config.yaml
n_layer: 15
d_model: 128
n_head: 2
n_kv_head: 2
head_dim: 64
d_mlp: 512
vocab_size: 4096
activation: "tanh_gelu"
norm: "layernorm"
norm_place: "pre"
norm_eps: 1e-05
positions: "learned"
qk_norm: false
attn_scale: 0.125
bias: "all"
tie_embeddings: true
parallel_block: false
init: "normal"
init_std_qkv: 0.0442
init_std_o: 0.00808
init_std_up: 0.0442
init_std_down: 0.00808
optimizer: "ademamix"
lr: 0.000935
beta1: 0.9
weight_decay: 0.15
lr_head: 0.00813
grad_clip: 2.0
warmup_steps: 372
schedule: "wsd"
decay_fraction: 0.792
decay_shape: "linear"
final_lr_fraction: 0.0
batch_tokens: 16384
seq_len: 1024
doc_mask: true
train_tokens: 154400000
steps: 9424
dataset: "wikipedia_en"
Each number is 128 + 32 x the weight over its row's rms, rounded and kept within 0 to 255. Layers, rows and columns count from 0. The size above them is the row's rms in percent of the matrix's.

# layer 12 MLP up, 512x128, rms 0.136, rows 192-244, columns 64-127
size [100  95  97  99 100 108  86 106  93 103  96 108 107  96  97 110  93  81  86 111  96  94  97 102  96  98 100 105 106 102 104 103 100 113  99  98 107 110  94 106 104  96  86 110 109  98  92 100  96 105 100  88 104]
[[108  67 113  81 156 141  97 131  63  68 100 135 216 117 117 118 105 150 153 124 137 130 149  97  98  80 142 112 148 141 126 156 122 125 126 113  95 182 104 149 189 104 123 141 113 122 175 138  99  86 149 153 137 146 149 126 168 112 147  75 115 153 123 157]
 [116 103 102 129 126 189 188 154 101 132  95  94 158 107 124  74  96  91 141 122 150 134 183 127  98 124  87 133 218 163  61 147 112 114  52  90 110 130 163  84 121 109 112 118 111 102 155 116  77 111 151 157 104 146 119 123  52 134  59 167 197 107 154 142]
 [117 107 149 111 124 130 172  60 113  86 166 110 141 152  67 162 137  94 160 100 157  62 127 143 139 166 136 145  52 118 161 134 122 122 134 137 127 132 194 129 103 107 139 183 143  96 130 116  50 136 188 193 111 132 128  91 126  70  72 138 117 147 158 130]
 [ 98 128 149 174 159 105 187 106  95 165 107 165  92 116 154 102 143 164 175 152 138  92 115  98 156 178 104 179 123 158 112 141  82 165 111 129  91 122 164 135 109 133 169 169  89 187  73 146 150  80 168 174 129 118 119 152 159 113 156 160 100 121 112 106]
 [111  73 148  82 153  96 169  83 200 129  91  58 185 135  94 153 150  81 163 148 117 116  76  96  74  59 130 146 135 104 133 173 131 144 111 147 144 131 123 154 111 103 158 174 154  98 132 106 141 114 152 172 121 170  81 131 139 133 150 125 115 118 120 112]
 [ 87 136 126 144 178 158 168  89 126 149 148 147 127 191 108 129 147  50 170 151  94 117  92 130 157 106 107 130 171 144  84  36 144 194 138  97 163 104 158 161  94 131  76 196  89 173 137 191 135 127 153 146 169 181 155 118 120  62 173 136 121 106 114  87]
 [122 174   6 115 136 133 159 143 101 119 137 154 185 165 132 185 148 113 114 105 148 187 147  81 119 111 149 127 162 110 124 181  60 112 130 141 170 102 163 157 141 117  48 117 120  90 167 163 107 162 136  89 106  75 101 141  82 188 130  53 133 144 181 119]
 [120 159 159 102 127 101 195 188 105  69 107 110 134 104  69  86 120 107 138 152 134  77 138 196 130 112 155 207 130 132 117 108 150 131 147 111  83 120 134 104  85 112 170 170 103 156 151 110 176 152 134 147  57 150 105 127 141 153  58  83 136 154 100 176]
 [116  63 181  70 120 113 128  98 108 135 137 165 122  79  89 119 165 121 157 157  23 118 120 121 118 117 120 111 180 177  74 117 109 102 141 109  84 108 130  92 143 161 145 116 132 145  97 117 203 159 142 190 101 167 166 200 130  57 131 119 129 155  77 135]
 [ 78  79 158 116 148 168 149 138 145 174 139 110 115 199 160 103 175 118 107 130 143 107 109 201 132 123 139 170 112 184 117 102  65 122 176 115  86  89 199 111  98  89 145 167 136 139 116  77  83 121 180 150 169 114 159 123 131  46 161 115 100 122 153 138]
 [132 161 134 124 112  97 175 144  95 113 130  68 153 136 196  72  82 106 128 101 144  97 110 127 123 155  96 151 160 170 103 112  49 170 103 135 157 142 121  96 148 165 141 111 119 114 135 126 154 120 148 150 134 240 153 114 145 148 131 114 126 188 150 157]
 [115 122 121  65 151 187 170 112 118 120  23 142 112 151  88 179 154 184 137 190 130 133 142 112 115 116  64 155  82 138  87  87  95 101  98 113 100 221 144 193  89  84  81 129  83 154 133 132 121 172  85 161 169 156 101 143 124 138 143 104 160 147 169 127]
 [115  92 111 115 142 156 131 113 139 140  94 146 100 197 137 126 111 131 170 190 133 158  91 153 152 134  44 150 103 174 143 177 124 132  82 131 154  95 138  97  73 105 208 180 144 138  92  61 125 144 168 108 139  84 123 145 129  78 184 135  93 140 104 114]
 [118 102 164  95 164 147 106 137  76 176 139 113 144  93 136 184 139 103 111  98 163 113 157 176 141  94  92 143 150 137 149  96 169 100 125  79 119 197 122 107  96 212 168 171 138  88 100 123  99  80 147 144 121 125 134 119 164  13  74 149 140  77 101 137]
 [127 126 115 102 162 114 148 187  37 114  77 106 155 151 153 134  96 173  82 179 165 133 168 162 112 155 101 102 108 158 156 105  73 117 108 101  98 192 135 137 137 133 161 137  73 123 135  98 120 135 121  89 151 122 161 134 103  66 113 144  47 150 131 138]
 [114 171 139  98 117  69 155  96 106 169 174 122  65 139 157  58  88 146 187 173 132 108 117 133 193 131 160 163  92 196 126 122 122  93 113 159 116 121 153 137 126 113 190 180  80 124 160 102 146 132 151  85 178 139 117 128 170  86 147 132  89 117 122 116]
 [129  85 168 112 166 188 130  75 147 144 133 206 145 104 138  96 155 100 143 176 115 139  82 128 137  88 111 181  94 172 153 153 152  82 146 121  83 102 109  87 102  56 161 150 107 154 107 119  83 141 144 164 167 144 154 157 126 138 118 154 162 111 124 178]
 [102 121 141 121 150 104 151 142 129 166 112 111 129 113 126 142 116 224  85 113 117 133 108 157 129 173  86  90 122 151  96 118 143 142 116 125 140  86  83 106 122 101 128  81 158  87 188  89 145 148 131 133 135  99  92  90 116 144 157 138 103  91 141 146]
 [ 97  85 113 134 126 123 156 168  94 140 144 115 122 144 158 160 151 106 154 171 138 133  80 176 111 136 133 149 162 122  85 155 120 114 102 145 145 148 157 138 170 122 120  88 133  94 167 178  45 107  84 118 112 133 153  79 145  97 136 232 146 144 123 124]
 [ 73  79 111 131 133 160 121 128 112 165 177 171 186 155 148  89 122 104 161 146 149 122 139 148 167 108 119 165 143 160 119  81 138 115 153 147  87 211 128 163 118  93 137 115 153 159 136 118 154 160 162 138 140 125 177 163 114  77 102 104 109  87 111  81]
 [ 84 104  87 161 152 125 113 147 188 168  99 156 150 158 148 123 124  97  96 110 124  68 115 165 155 131 112 120 139 163  97 133  90 169 163  80 145  72 145 144  63 152 172 162 190 189 132 113 124  98 133  94 167 105 177 156 108 176 116 198  87 147 125 175]
 [128 150  49 135 124 140 114 114 181 134 124 119 133 117 123 197 103  71 142  93 155 152 131 113 227 159 115 181 105 133 100  35 119 140 134  98 145 108 124 175 121  97 120 132  89 115 132 133 112 128 186 121 124 201 157 143 162 123 184 129  64 154 126  66]
 [153 138 147 148 106 138 207 100  88 112 157  96 101 107 168 120  49 140 105 110 152 110  76  96 159 146  97 115  85 105 131  99 104  83 147 116 194 153  66 122 141  88 139 159 129  64 125 140  81 129 145 180 120 117 155 119 183 124 142 123 110 172 126 137]
 [ 89 127 134 175 101 139 178 159  97 122 192 103 121 128 133 157 126 154 133 105 114  98 146 169 130 121  65 157 166 166 151 110 106 142 155 113 134 130 144 142 106 143 109 135 152 100 118 168  48 154 113 140 176 194 100  87 119  85 132 135 156 171 169 176]
 [125  93 174 141 161 126 141 113 132 141 191 139 110  60 149 100 131  90  95 138 118  55 114 153 181  96  85 142 162 153 133 167 102 129 116 157  93 103 163  87 128  96 183 198  94 106 128 154  86 149 163 199 107 113 140 110 155 134 112 150 106 117  81 145]
 [111 147 116 100 148  53 170 121  69 155  94 138  86 105 102  91 104 147 136 184  77 141 107 157  98 117  61 204  48 149 111 131 135 101 163 153 143  96 182  75  95 114 110 144 121 124  72 153 119 117 127 102 141 108 176 188 151 131 189  87 102 102 106 146]
 [101 121 141 129 178 107 115  83 147 117 160  66 155 113 204 131 130  71 141 167 183 130 122 121 119 152 187 128 138 138 133 178 132 134 135  88 122 134  75 132 166 130 142 101 147 118 150 191  91 114 122 129 113  92 121 107  95  87 188 128  94 123 159 124]
 [109  67 129 120 127 123 147 109  89 208 112 204 139  96 150 108 101 104 109 152  92 122 133 108 121 137 149 129  91 157 167 130  61  66 210  94 138  86 102 137 157 125 132  81 160 114 195 114  95 141  94 173 157 159 123 162  72 110 110 139  99  86  70 128]
 [121 143 120 106 136 156 125  96 119 142  85  68 102 105 175 140  92 179 111 155 117 141 124 138 146  76 170 157 123 163 128  97  96  92  95  94 152 155 131 143 109  60 161  95 136 146 127 149 130 162 111 171 166 147 147  37 127 159 128 101 105 146 139  90]
 [111 122 127 136 131 177 185 119 155 123  46 122 113 120 129  83  63 155 148 170 117 102 128 110 175 145 175 116  62 126 129 123 131  70  79 123 158 148  92 137  99 132 109 160 112 162 154 117 189  92 118 103 208  89 121 102 171  97  79 144 160 144 140 135]
 [111 102 158 156 144 117 173 103  94 156 140  98 105 186  69 152  92 133 169 138  97 111  55 127 126 191 131 160  53 123  81 151 133 150 102  92 105 151 115 132 108 132 119 213 104 184 116 112  88  78 110 142 140 186 123 139 105  58 170 177 122 129  93 129]
 [130 116  90 107 139 156 174 100  85 127  59 120 106 108 117 100 128 137 157 154 115 137 119 126 147  66  63 108 146 169 181 159 170 132 136 116 139 103 162  47 103 146 173 130 144 175 106  62 159 150 121  89 150 177  33  92 139  82  91 145 111 147  68 199]
 [121 109 149 160 175 164 151 163 114 164 188  94 115 193  75  77 112  78 119 121 127  98  82 132 137 186  99 124 146 113 129 153 135 104 136 112 116  92 112 131  81 123 111 151 150 110 160 126 158 101 194  34 142 127 191 189 159 125 118 136 146 157 117 168]
 [ 86 138 147 103 143 163 135 102  57 115 150 143  93 148 110 137 175 104 126 162 147 101  87 140 158 173 118 126 114 176 178 149 136 122 104 138  50  83 167 103 111 127 157  75 142 151 159 131 153 153 128 147 147 106 199 143 118 143 100 144 159 166 147 133]
 [105 138 118 128 119 118 113  93 125  89  96 114 133 144  99 104  69 173  95 163 140  96 149  94 155 143  89 127  79 121  93 141 102 163 110  45 178 153 100 105 154 123 116 191 122 132 112 156 119 130 168 168 134 126 103 124 112 136  98  91 139 183  92 134]
 [105 159  87 133 117 113 104 121  80 120 145 132 156  88 125 134 106 118 108 122 114 143  75  86 129 138 117 115 103 120 141  70 158 154 123 157 117 162 146 165 161 165 156 144  75 128 151 173 112 209 191 101 115 157 103 103 153 137 154 149 132 115 210 155]
 [131 108 214 145 141  95 127 170 103 130 153 112 176 123  96 146 151 114 139 119  77 136 112 146 164 196 144 181 115 187 156 149  78 116 111  84  67 176 112 187 138 103 130 150  93 135 158 116 141 152 162 153 137 129 197 126 195  73 116 133 119 130 132 153]
 [126 114  87  81 171  91 130 125  43 140 166  88  86 139 135  81 126 130 134 142 116 128 150 158 118 121  94 148 121 161 171 100 107 176 145 142  98 198  98 160  70 135  65 169 106 180 167 126 144 140 176 119 149 182 140  89 131 139 109  92 114 160 139 166]
 [151 114  88 106 140 130 148 141 205 105 158 144 106 162 176 112 138 127 152 143 138 129  79 120 121 111 144 149  99 129  60 119 133 100 172 130 153  88 151 184 104 112 148 137 131  96 109 110  60 133 129 101  84 144 152 122 110 153 190 199  27 137 149 144]
 [125 111 125  37 143  70 200 137  96 131 132  90 116 181 151 100  91  93 119 149 128 128  89 129 148 161 147 190  65 156 158 117 182 100  99 162  89 144 145 119  49 101  89 106 114 136 203 126 138 178  94 126 157  89 127  94 102  93 173 117 148 187 157 138]
 [ 90  87 110 163 156 149 108 105 143 157 155 150 148 120 102 171 172  72  67  91  69 135  89 148 151 211  99 153 126 168 149 125 169 187 116 134 111 115 170 126 163  69 135 138 117 173 116 183 114 157 123 166 125 155 160 103  68  93 132 111 137 149  92 140]
 [127 172 140 134 146 116 191 127 152 133 150 135 190 122 174 153 118 168 133 132 142  77  89 126 124 146 110 123  75 105 103  99 111 140 137 125 146 187 111 171 125 196 139 107 136  82 126 152  95 104 150 136 144 124  78 109 108  61 103 129  82  94 213  99]
 [120  90 129 126 197 166 139  97 115 110 107 100 167 164 132 111 114 134 110 165 145 100  67  84 181 157  99  98 115  68 123 117  83 122 114 138 128 105 111 149  91 114 132 116 107  91  61 113  90 131  95 115 159  97  81 112  92 141  92 126 156 119  71 109]
 [123 152 193  62 161 167  92 122 141 147  96  90  95  76 160 139 139 124 144 163 159  69 138 140 157 158 150 185 120 160 156 153  53 131 128 144 120 114 180  92 154 133 122 157 115 175 166 108 136  98 158 133 143  79 118 106 150 112 115  98 150 147 142 166]
 [118 108 117  50 152 159 145  96 138 149 158  66 168 138 186  88 125  95 155  84 115  79  79 143 177 148 113 204  98 171 153 136 104 119 147 157  65 183 119  80  40 104 108 139 151 123 157  94 127 124 131 154 155 123 100 127 121  76 182 148 146 170 104  67]
 [148 128 120 140 164  88 125  98  38 120 101 141 206 119 163 168  99 143 107 113 148 189  31 169 124 176 153  60 118 123 144 137 107  58 161 160 121 149 158 153 102 109 153 106 163 140 171  72  54  96 111 114 162 156 100 101 136 130  62 133 109 128 114 112]
 [110  75  43  82 147 122  95 133 106 142 139 112 100 155 187 165  77  86 153 120 139 153 141 196 130 124 117 193 193 130 144 118 144 139 102 130  88  96 136 127  79 160  98 129 129 128 125 102  83 105 209 161 140 130 131 143 130 113 160  94 123 121 119 146]
 [ 38 165  94 136 137 128 139 153 135 133  82 108 137 176  52 157 162 125 106 112 139 128 121 147 182 166 108 146  88 174 113 106  94  81 146 174  90 123 155 113 183 119 143 214 116 134 137  97 117 218 138  84 114 102 142 119 192 150 148  95 149  92 177 185]
 [121 149 108  98 126  94 140  88 114  88 134  91 133 108 101 106 142  76 175 137  91  86 159  80 190 178 160 131 133 136 118 155  68 153  72  91 104  97 174 116 121  49 148 145 169 146 122 173 126 107 140 115 123 129 176  75 135  86  92 116 147 109  99 167]
 [119 154 163 138 144 112 132 104 161 209 128 155 106  96 112  79 138 105 153 157 152 151  64 136 186 170 120 150 157 111 154  59  98 176  88 168  98 150 121  67 102 129 128  89 100 142 157  61 147 184 139 127 150 173 163 137 178 117 129 100  68 169  58 137]
 [110 159 108  74 128 126 105 162 125 100 117 109 106 199 164 158 101  80 104 125  97  96 142  94  94 112 153 128 117 134 137 132  97 118 118 137 104 211  88 159  95 160 101 130 109 108 205 124 131 197 140  79 186 128 112 136 123  99 171 107 160 120 195 161]
 [117  64 115  96 105 148 102 124 151 215 145 119 123 128 171  80  83 149 101 184 124 219 143 103 120 212 122 139 116 132  84 135 152  93 141 127 168 140 105 122 143 139 102 121 196 164 160 149 120 131  94 153 130 181 134 104 141 117 117  87 151  87 174 125]
 [ 95 112 118 102 102  95 159 118 101 140 182 123 122 153 150 146 112  54 169 111 122 113  69 170 148 184  83 122 103  89 149 117 177 192 112 148 133 146 144 117 146 127  68 132 103 160 118 141  53 120 143 128 133 124 160  97 118 137 145  43  88 162  73 203]]
# layer 12 MLP down (transposed), 512x128, rms 0.125, rows 192-243, columns 64-127
size [ 97  88 104  91 101 107  76 104  92 105  98 110 108  96  88 102  92  79  79 108 102  86  90 104  84 102  98 106 100  98 103 100  94 104  97 100 107 111  84 100  92 100  75 106 115 100  98  96  90 103 111  87]
[[ 69 108 114 143 168 120 141 123 140  96 115 122 130 142 171  94 160 154 165  83 165 147  98 161 157 133 123  77  73 147  60 119 151  92 192 110 203 119 186  65  62  95 124  94 174 115  96 117 170 169 183 123 161 122  75 141 124 143 133 119 139 133 102 111]
 [208 129 143 116 122  61 158 126 143 109 122 144 190 177 185 147 115 141  45 184 158 144 120  76 211  77 183 143 112 130 107 132 108 144 107  95 136 121 185  78 155 138 156 149 158 105 160 116  78 135 143 117 114  85 122  76 145  99 133 148  72  90 122 126]
 [ 59 177 149 141 193 146 100 115 215 103 130 143 142 136 109 145 135 110  88 117  76 158 121 150 123 124  75 125  84 187 130 151 129 107  69 113 184 132 100 138 184 168  78 155 120 136 134 108  84 105 138 141 105  81 122  92 114 184 120 110 129 170 129 103]
 [114 157  94 174 149 119 135 170 215 144 100 134  99 198  96  81 100  79 154  94 175 155 137  96 117 150 132  83 127  74 120 137 140 135 142 147 143  86 125 204 148 170 133 107 156 140  91 113 195 131 112 102 150  69 121 117  70 116 154 101 140  97 128 136]
 [171 115 171 176 154 130 108 133 114  77 117 122 169 119 131 113 133 124 133 127 174 129 161 120 136 128 122 172 119 111 114 147  96 113  61 156 154 141 139 186  72  98  92 163 124 150 122 109 122 126  94 186 142 154 134 114  59 101  62 160 138 147 168 124]
 [118 165 110  72 199 104 139 137 124 115  80  87 156  97 127 129 153 120 143  87 158 114 135 122 185 135  95 158 132 145 131 111 134 139 125 146 116 107 124 126 124  90  98  62 163  69 149 161 135 104  87 171 141  98 150 128  83 145  80  95 165 147  70  84]
 [180  87 168 128 147  78 124  88  96 169 128  98 110 129  97 146 122 108 143 123 116  79 105 146 125 147  89 148 112 190 106  41 134 124 132 101  80 159 116  87 122  78 219 115 145 117 128 127 156 122 100 146 119 141 160  82 128  92 131 186 132 121  81 159]
 [111 152  95 186  47 164 124 128  78  76  92 102  80  88  88 119 131 168 116 149 123 108  64 162  70 130 169 162 170 187 129 105 161 128 131 138 159 162 100 185 150 164 135 170 144 119 159 154 144  44 146 110 144 149 117 124 153 101 126 143 110 122 130 165]
 [ 50 197 146 152 176 133  95 127  97 115 140 185 105 122 165 163  67 142 125 102 195 156 145  92 117  82  98 138 114  82 129 144 142 133 129 145 126 170 191 167 107 121  77 119 119 160 127 135 101  76 156 131 101 133 134 132 116 203 156 152 136 134 179 117]
 [154 190 146  90 199 150 141 172 137 110 116  93  72 119 127 144 154  98 157  65 171 133 136 170  94 115 131 163 148 155 100 130 145 106 136  98 168 145 109  94 140 130 123 133 138  70  99  97 131 108 136 141 150  69  68 169 113 152 117  83 155 139  75 108]
 [224 147 140  98  57  91 181 125 127  96 157  93 142 134 112 159 114 186 111  82 174 131 123 144 178 115  63 115 146  75 110 139 114 156 130 132 137 130 146  86 151 140 104  88 112 145 106 181 140 142 132 159 125  49 125  94 125 165 145  63 163 125 135 119]
 [206 161 143 125 159 124 100 136 161 150 155 107 115 127 127 122 139  95  98 118  78 107 139  89 139 118 135 145  99 153 128 214  93 172 137 116 108 126 177 103  96 124  88 182 146 111  90 118 131 142 117 147 124  98 178 156 169 188 155 133 159  94 171 143]
 [ 97 137 144  80 149 110  70 102 135 155  93  94 153 113 113 135  97 125 147 123 129 116 103 147 184 151 127  95 118 121  67  89 150 152 146 119 116 122 135 131 146 136 128 138 198 121  90 124 142 137 136 180 152  83 124 182 104 153 150 178 143 114 119  81]
 [163 141  90 192 134 125 136 159 111  80 161 105  73  99 112  82  36 134 124 130 111 126  91 133 169 152 164 148 148 130 142 187 104  39 144 141 132 111 119 120 124 112 125 132  77 188  85 154 102 158 129 164 122  91 135 144 104 190 123 143 107 124 140  73]
 [176  96 173 116 118  94 160  85 154 135 140 104 126 141 154  90 168 148 124 141 136 128 133 126 124  50 101  98 132  99 128 144 121 100 178 138 156  95 174  38 149  85  60 115 133 124  93 122  99  81 162 154  91 132 132 132  88 198 118 112 134 150 137 137]
 [  0 138 164 111 129 167  77 121 141 162 138 111 136 143 122 129 164  78 107 153 139 110 137 126 101 142 116 150 189  60 167  92 133 175 212 168 118 184 121 136 141 190 106  98 198 154 140  88 142 130 108 117 127 117  94 116 138 125 155 139 115 164 133 184]
 [ 71 114 130 177 227 119  99 162  95 120 140 130  52 124 152  58 123 102 112 127 119 105 101 141 110 101 119 146 132 123 130 148 140 147 127 142 136  85 112 168 118 133 163 134 167 154 157 108 152 130 146 112  98 134 157 136  76 137 125 127 159 138 103 159]
 [ 64  82 146 114 111 150 129  99 136  77 146 124 111 156 123 121 156  81 108  53 111 105 134 101 114  90 130 141 135  62 155 163 119 154 113 137  96 149 139 112  93 131  76  86  90 141 129 140 136 127 169 146 161 130  96 129  83 115 157 108 103 182 149 128]
 [ 63 178 158 146  43  92  84 100 114 107 115 138 167 155 161 136  77 133  94 144 183 117 126  96 136 124 101 158 103  71 145  99 140  78 126 119 127 188 109 115  52 143 120 132 173 139 106 178 162 100 137 159 129  96 135 140 109 104  89  66 113 105 157 145]
 [ 66 122  82 131  91  95 137  95 101  87 130 139 153 130  70 138 172 146  82 137 124  99 191 154 152 139 172 143  85 143 148 139 159  79 156 114 153 104 160 119 165 178 136 126  74 136 203  78 117 120 133 120 107 152 107 148 134 151  62 150 128 143 121 176]
 [111 179 177  91 136 100 161 127  73 117  86 127  94 159  89 166 136 152 147 155 136 119 142 167  74 116 133 185 122 131 175 124 126 173 123 139  67 111 115 141 174  56 102 137 130  87 154 179 142  86  88 129  76 134 162  94  97 128 220 163  91 107 116 113]
 [ 46  89 114 137  97 210  89 146  87  84 152  92 150 107 120 179 107 172 130 170 157 109 139  98 137 187 111  67 114  98 139 171 113 138 140 154  87 110 127 122  93 168  74 160 167 163 156 143 116 125  54 105 156  56 117 175 117 114  88  98 141  84  67 113]
 [255 139 153 140 109 130 145 140 156  81 112 140 125 123 107 125 122  90  96 115 142 144 175 120  97 117 122 111 120 135 163 138 109 135 141 108 137 143  15 112 130 137 138 108 157 110  87 143 138 111 123 111 136 115 115 122 116 152 141 154 115 190 129 119]
 [131 134 152 119 158 166 148 178 178 140 178  87 130 116 156 125  88 189  99  95  90 155  69 167  84 110  87 126 165 118 143  91 114 186 140 152 116 118 123 107 107  99 105 192  94 109 154 126 134  92 138 214 131 176 137 111 122 132 123 154 155 165 130 145]
 [ 85 196 130 104 205 103  98 113 190 135  69 109  93 136 163 127 134 132 128  77 113 119 119 117  98 119 169 136 132 110 179 119 160 143 124  97 117 141 136 174 179 132 124 164 155 153 165  98 145  82 152  67 105 117  94 181 139 107 119 123 139 116 202 152]
 [ 92 146 151 127 151 111  69 161 176 156 154  83 133 151 118 182 185 126 107 104 112 127 127 115 105 141 183  78 103  89 103 147  65 165 107 155 119 150 152 130 114 122  99 107 141 160  97 103 202 140 152 191  86 157 102 116 111 146 127 157 133 104  67 140]
 [148 151 110  78 133 174 186 134 123 126 143 125 111 158 182 122 128 111 122 137 145  95 121 127 148 113 147 160 132 141 113 150 115  90 147 133 160 132 171  78  95 181 111 170  67 139  86 186 153 173 106 112 128 146 108 143 210 161  77 107 178  76 134 112]
 [167 122 130 139 111 179 139 130 118 143 151  69 193 127 198 127 141  90 119  77 119 153 150 100  57  80 122 149 189 132  87 184 103  83 143  96 117 157 153 141  99 150 136 140 141 143 159 135  93 146 105 156  63 127 129 146 112 200 162 122 101  91 109  97]
 [115 169 154 147  44 120  85  99 182 107 142 143 120 157 127  92 119  76 180 117 153 159 111 129 103 147  91 145 203 126 113 117 127  87  96 192  99 161 227 103 103 174 118 161 108  99 122 108 144 102 154  80 129 111 123 172  97 111  99 123 110 146 109 102]
 [105 173 122 120 116 109 117  76 152 133 181 117 121 130  87 185 113 147  90  29 140 137 181 140 203 127 110 128 129 255 125  88 204 127 163  86 143 140 153  83 158 133 120 151 164 101  92 151  82 153  77 150 115 128 144 113  88 176  83 111  76 139 153 139]
 [ 32 168 171 123 162 128  70 114 156 102 113 157  90 104 178 103  94 131 139 120 145 108 120 138 149 101 140  66 125  95 172  74 145 114 152 158 164 134  61  94 145 116 140 124 188  71 101 116 163 197 123 125 113 142  82 166 152 153 159 117 110 134 214 152]
 [163 157 114 129 109 100 124  82 181 158  90 135  84  96 106 126 152 146 136 140 106 167  87 131 115 145 148 116 142  76 122  88 133 115  66  75 111 171 129 221 152 207 122 103 138 129 138 133 116 107 136 133 143  84 134 136  70 130 144  89 119 161 146  91]
 [231 121 152 202 124 103 149 134 145 101 111 133 133 146 165 102 101 136 188 102 110 113 140 110  91 129  78 137 132 103  93 129 101 139 149 127 139 120 145 161 117 103 159  77 118 141  71 138 129 127 129 119 133 102  95  94 116  72 141 141  67  51 169  81]
 [ 89 121  90 112 120 143 110 147 115 139 108 116 113 115 118 116 112 110 148  71 158 119 172  77 121 177 133 122 162 146 100 152  70 108 163 131 124 137 169  92 169  84  84 202 145 121 127 164 151 155 110  92 111  64 148 154  88  96 142 129  84 134 111 133]
 [165 116 100 135   0 136 110  86 135  92 114 111 131 113 189 164 114  93  96 161 116 139 112 127 127 153 113  78 182 110 141 159  73 141  92 142 129 142 133  92 124  93  97 188 199 114 103 156 127  94 134 152  92 114 147 109 127 181 101  94 135 150 172 101]
 [201 126 102 112 193 135 113 129 194 157 130 111 164 113 152 122 116 124 132 111 116 122 134 141  99 103 171  59 140  66 177 119 157 153 103 109 172 121 116 158 125 132 105 157 140 139  87 155  95 143 153 103 100 151 109 144  92  98  57 154  99 105 139  60]
 [183 136 101 105 161 107 142 123 189 148 171  79 161 116 122  73 165 124 125 166 121 137 162  91 137 139 127 131 111  97 151  69 120 165 158 138 150 163 153 125 130 144 100 166 120 127 163 134  43 136 137 187 167 100 111 100 125 163  91  74 165  77 114 110]
 [213 118 156 147 187 122 132 109 114  71 153  89 165 128 149 150 133 143 127 120 140 121 116  91  85 118 101 156 172 123 158 156 102  74  98 113 165 108 145 137 144 184 142 104 111 113  83 202  76 101 174  86  99 133  97 132  92  88 101 158 118 124 129 130]
 [157 132 177 145  93 111 127 104  86 114 148 129 165 141 107  95 173 120 163 141  73 136 117 131 146 124 108 167 129  80 136 145  78 120 152 132 114 136 134 125 135 129  77 110 124  99 175 208 166  73  88 150 141 113  54  93 128  90  49  78 170 110  79 149]
 [106 149 135  90 201 121 121  95 141 174 118 169 126  71 167 126 114 103 124 101 125 106 129 109 149 123 162 116 104  73 147 116 136  75 240 166 177 136  62 128 118 129 147 166 145  55 157 140 169 106 143 139 171 155  69 104 162 133 146  85 161 108 189 172]
 [108  88 146  92 151  65 167 140 142 148 125 137 165 166 139 129 127 127 174 142 216 125 123  92 155  93 131  86 125 145 170 151 123 102  89 124 163 103 127 141 119 162 148  67 167 103  91  84 102 114 172  52 106  79 137 163 194 135 117 201 115 129 117  79]
 [190 108 118 149  39  66  49 169 133 154 144 134 138 121 119 154 139 157 176 126 174 115 114  94 118 159 121 120 141 171 112 115 116 141 147 156 120  62 136 159 167 176 171 146 130 114 112 185 138 155 142  81  99 166 139 142 150 157 171 151 105  92 107  53]
 [204 143 113 144 197 115 114 155  53 111 162 111 104 138  94 115 134  78 108 152 126 106 119 124  71 104 128 143 150 131 138  99 176 146 109 134 121 174 105 100 157 122 121 141  91 129 153 143 143 155 145 108  88 121 132 123 164 120 122 126 131 163 179 167]
 [170 134  81 146 140 127 126 163 145  90 161 169 113 156 146 110 167  92  90 147 110 170 152 120 161 180 135 154  95 162 129  98 176  91 149 116  78 129 135 119 124 145  85 180 113  63 117 149 118 161 142 125 131 189 134 105  64 165 135 133 131  85 123  59]
 [ 74  96 180  98 156 109  82 152 145 108 129 109  64 113 159 159 115 122 103 128 157 150 128 186 117  97 174 103 203  71 105 120 136 114 126 115 164  76  88  74 105 163 141 162 124 156 123  96 169 129 134  97 185 135 149 160 123 156 173 151  73 135 203 139]
 [243 144  79 111 186 156 127 139 169  89 142 151  88 124 140 132 193 178 126 120  93 132 136 178 141 162  70 156 138 148 116 166 101 182 102 134 151 108 143  68 137  85 129 172 126 168  95 151 146 129 117 148 109  96 144 149 135 161 119 106 145 146 106 109]
 [ 96 140 148 143  96 118 103 117 146 142 141 144 104 175 115 118 157  85 126 117 113 130 155 141 110 202 125 153 149 142 175  83 154 154 137 104 180 130  89 205 112 129 180  77 206 136 136 137 124 130 154 117 126  72 114 161 122  54 128 135 189 157 174 114]
 [158 123 123 137 166 156 189 147 201 145 135 134 128  83 160  90 132 109  95 147 117  87 137 115  65  74 135 165 128 101 102 111  78 161 105 123  88 139 110 108 106 166 162 118  86 159  94 161 149 123 118 108 168 152 102 157  85 100 119 129 145 161 119 139]
 [ 55 154 104  93 170 133 177 121 174 126 134 112 114  51 115 159  97 147  88 116  94 140 144  96  98 138 137  97 162 114 158  73 191 122 144 116 156 130 123 177 134 176 156 193 108 149 121  87  98 185 151  75  86 126 153 154 161 176 137 201 136 153 170  99]
 [183 157  90 138 100 161 164 127 165  92 101  95 146 121 199 143  95 126 120 151 160 148  89 143  83 136 156 131 101 109 102 142  94  57  80 104 174 163 116 194  80 114  96 141 123  86 125 224 107  86 174 138  86 150 151  96 104 166 133 123 134 161 103  98]
 [ 50 160 134 115 213 131 119  91 122 138 146 116 141  71 104 123 170 176  98 106 167  83 123 172  63 153 185 131 108 127 170 100 125 113 157 137 167  86 155 144 170 143 139 101 151 195 104 147  94 144 107 125 138 195 208 143 120  92 119 105 150 156 107  98]
 [ 87 180 128 132  26 135 100 122 134 104  88 209  84 148 130 146 117 123 139  92 129  73 103 123 153  91  97 119 100 118 184 155 110 138 126  84 145 164 138 125  65 135 206 132  95 145  52  92 100 129 143 143 147 160 160 142 107  97 150 137  76 161 161 152]]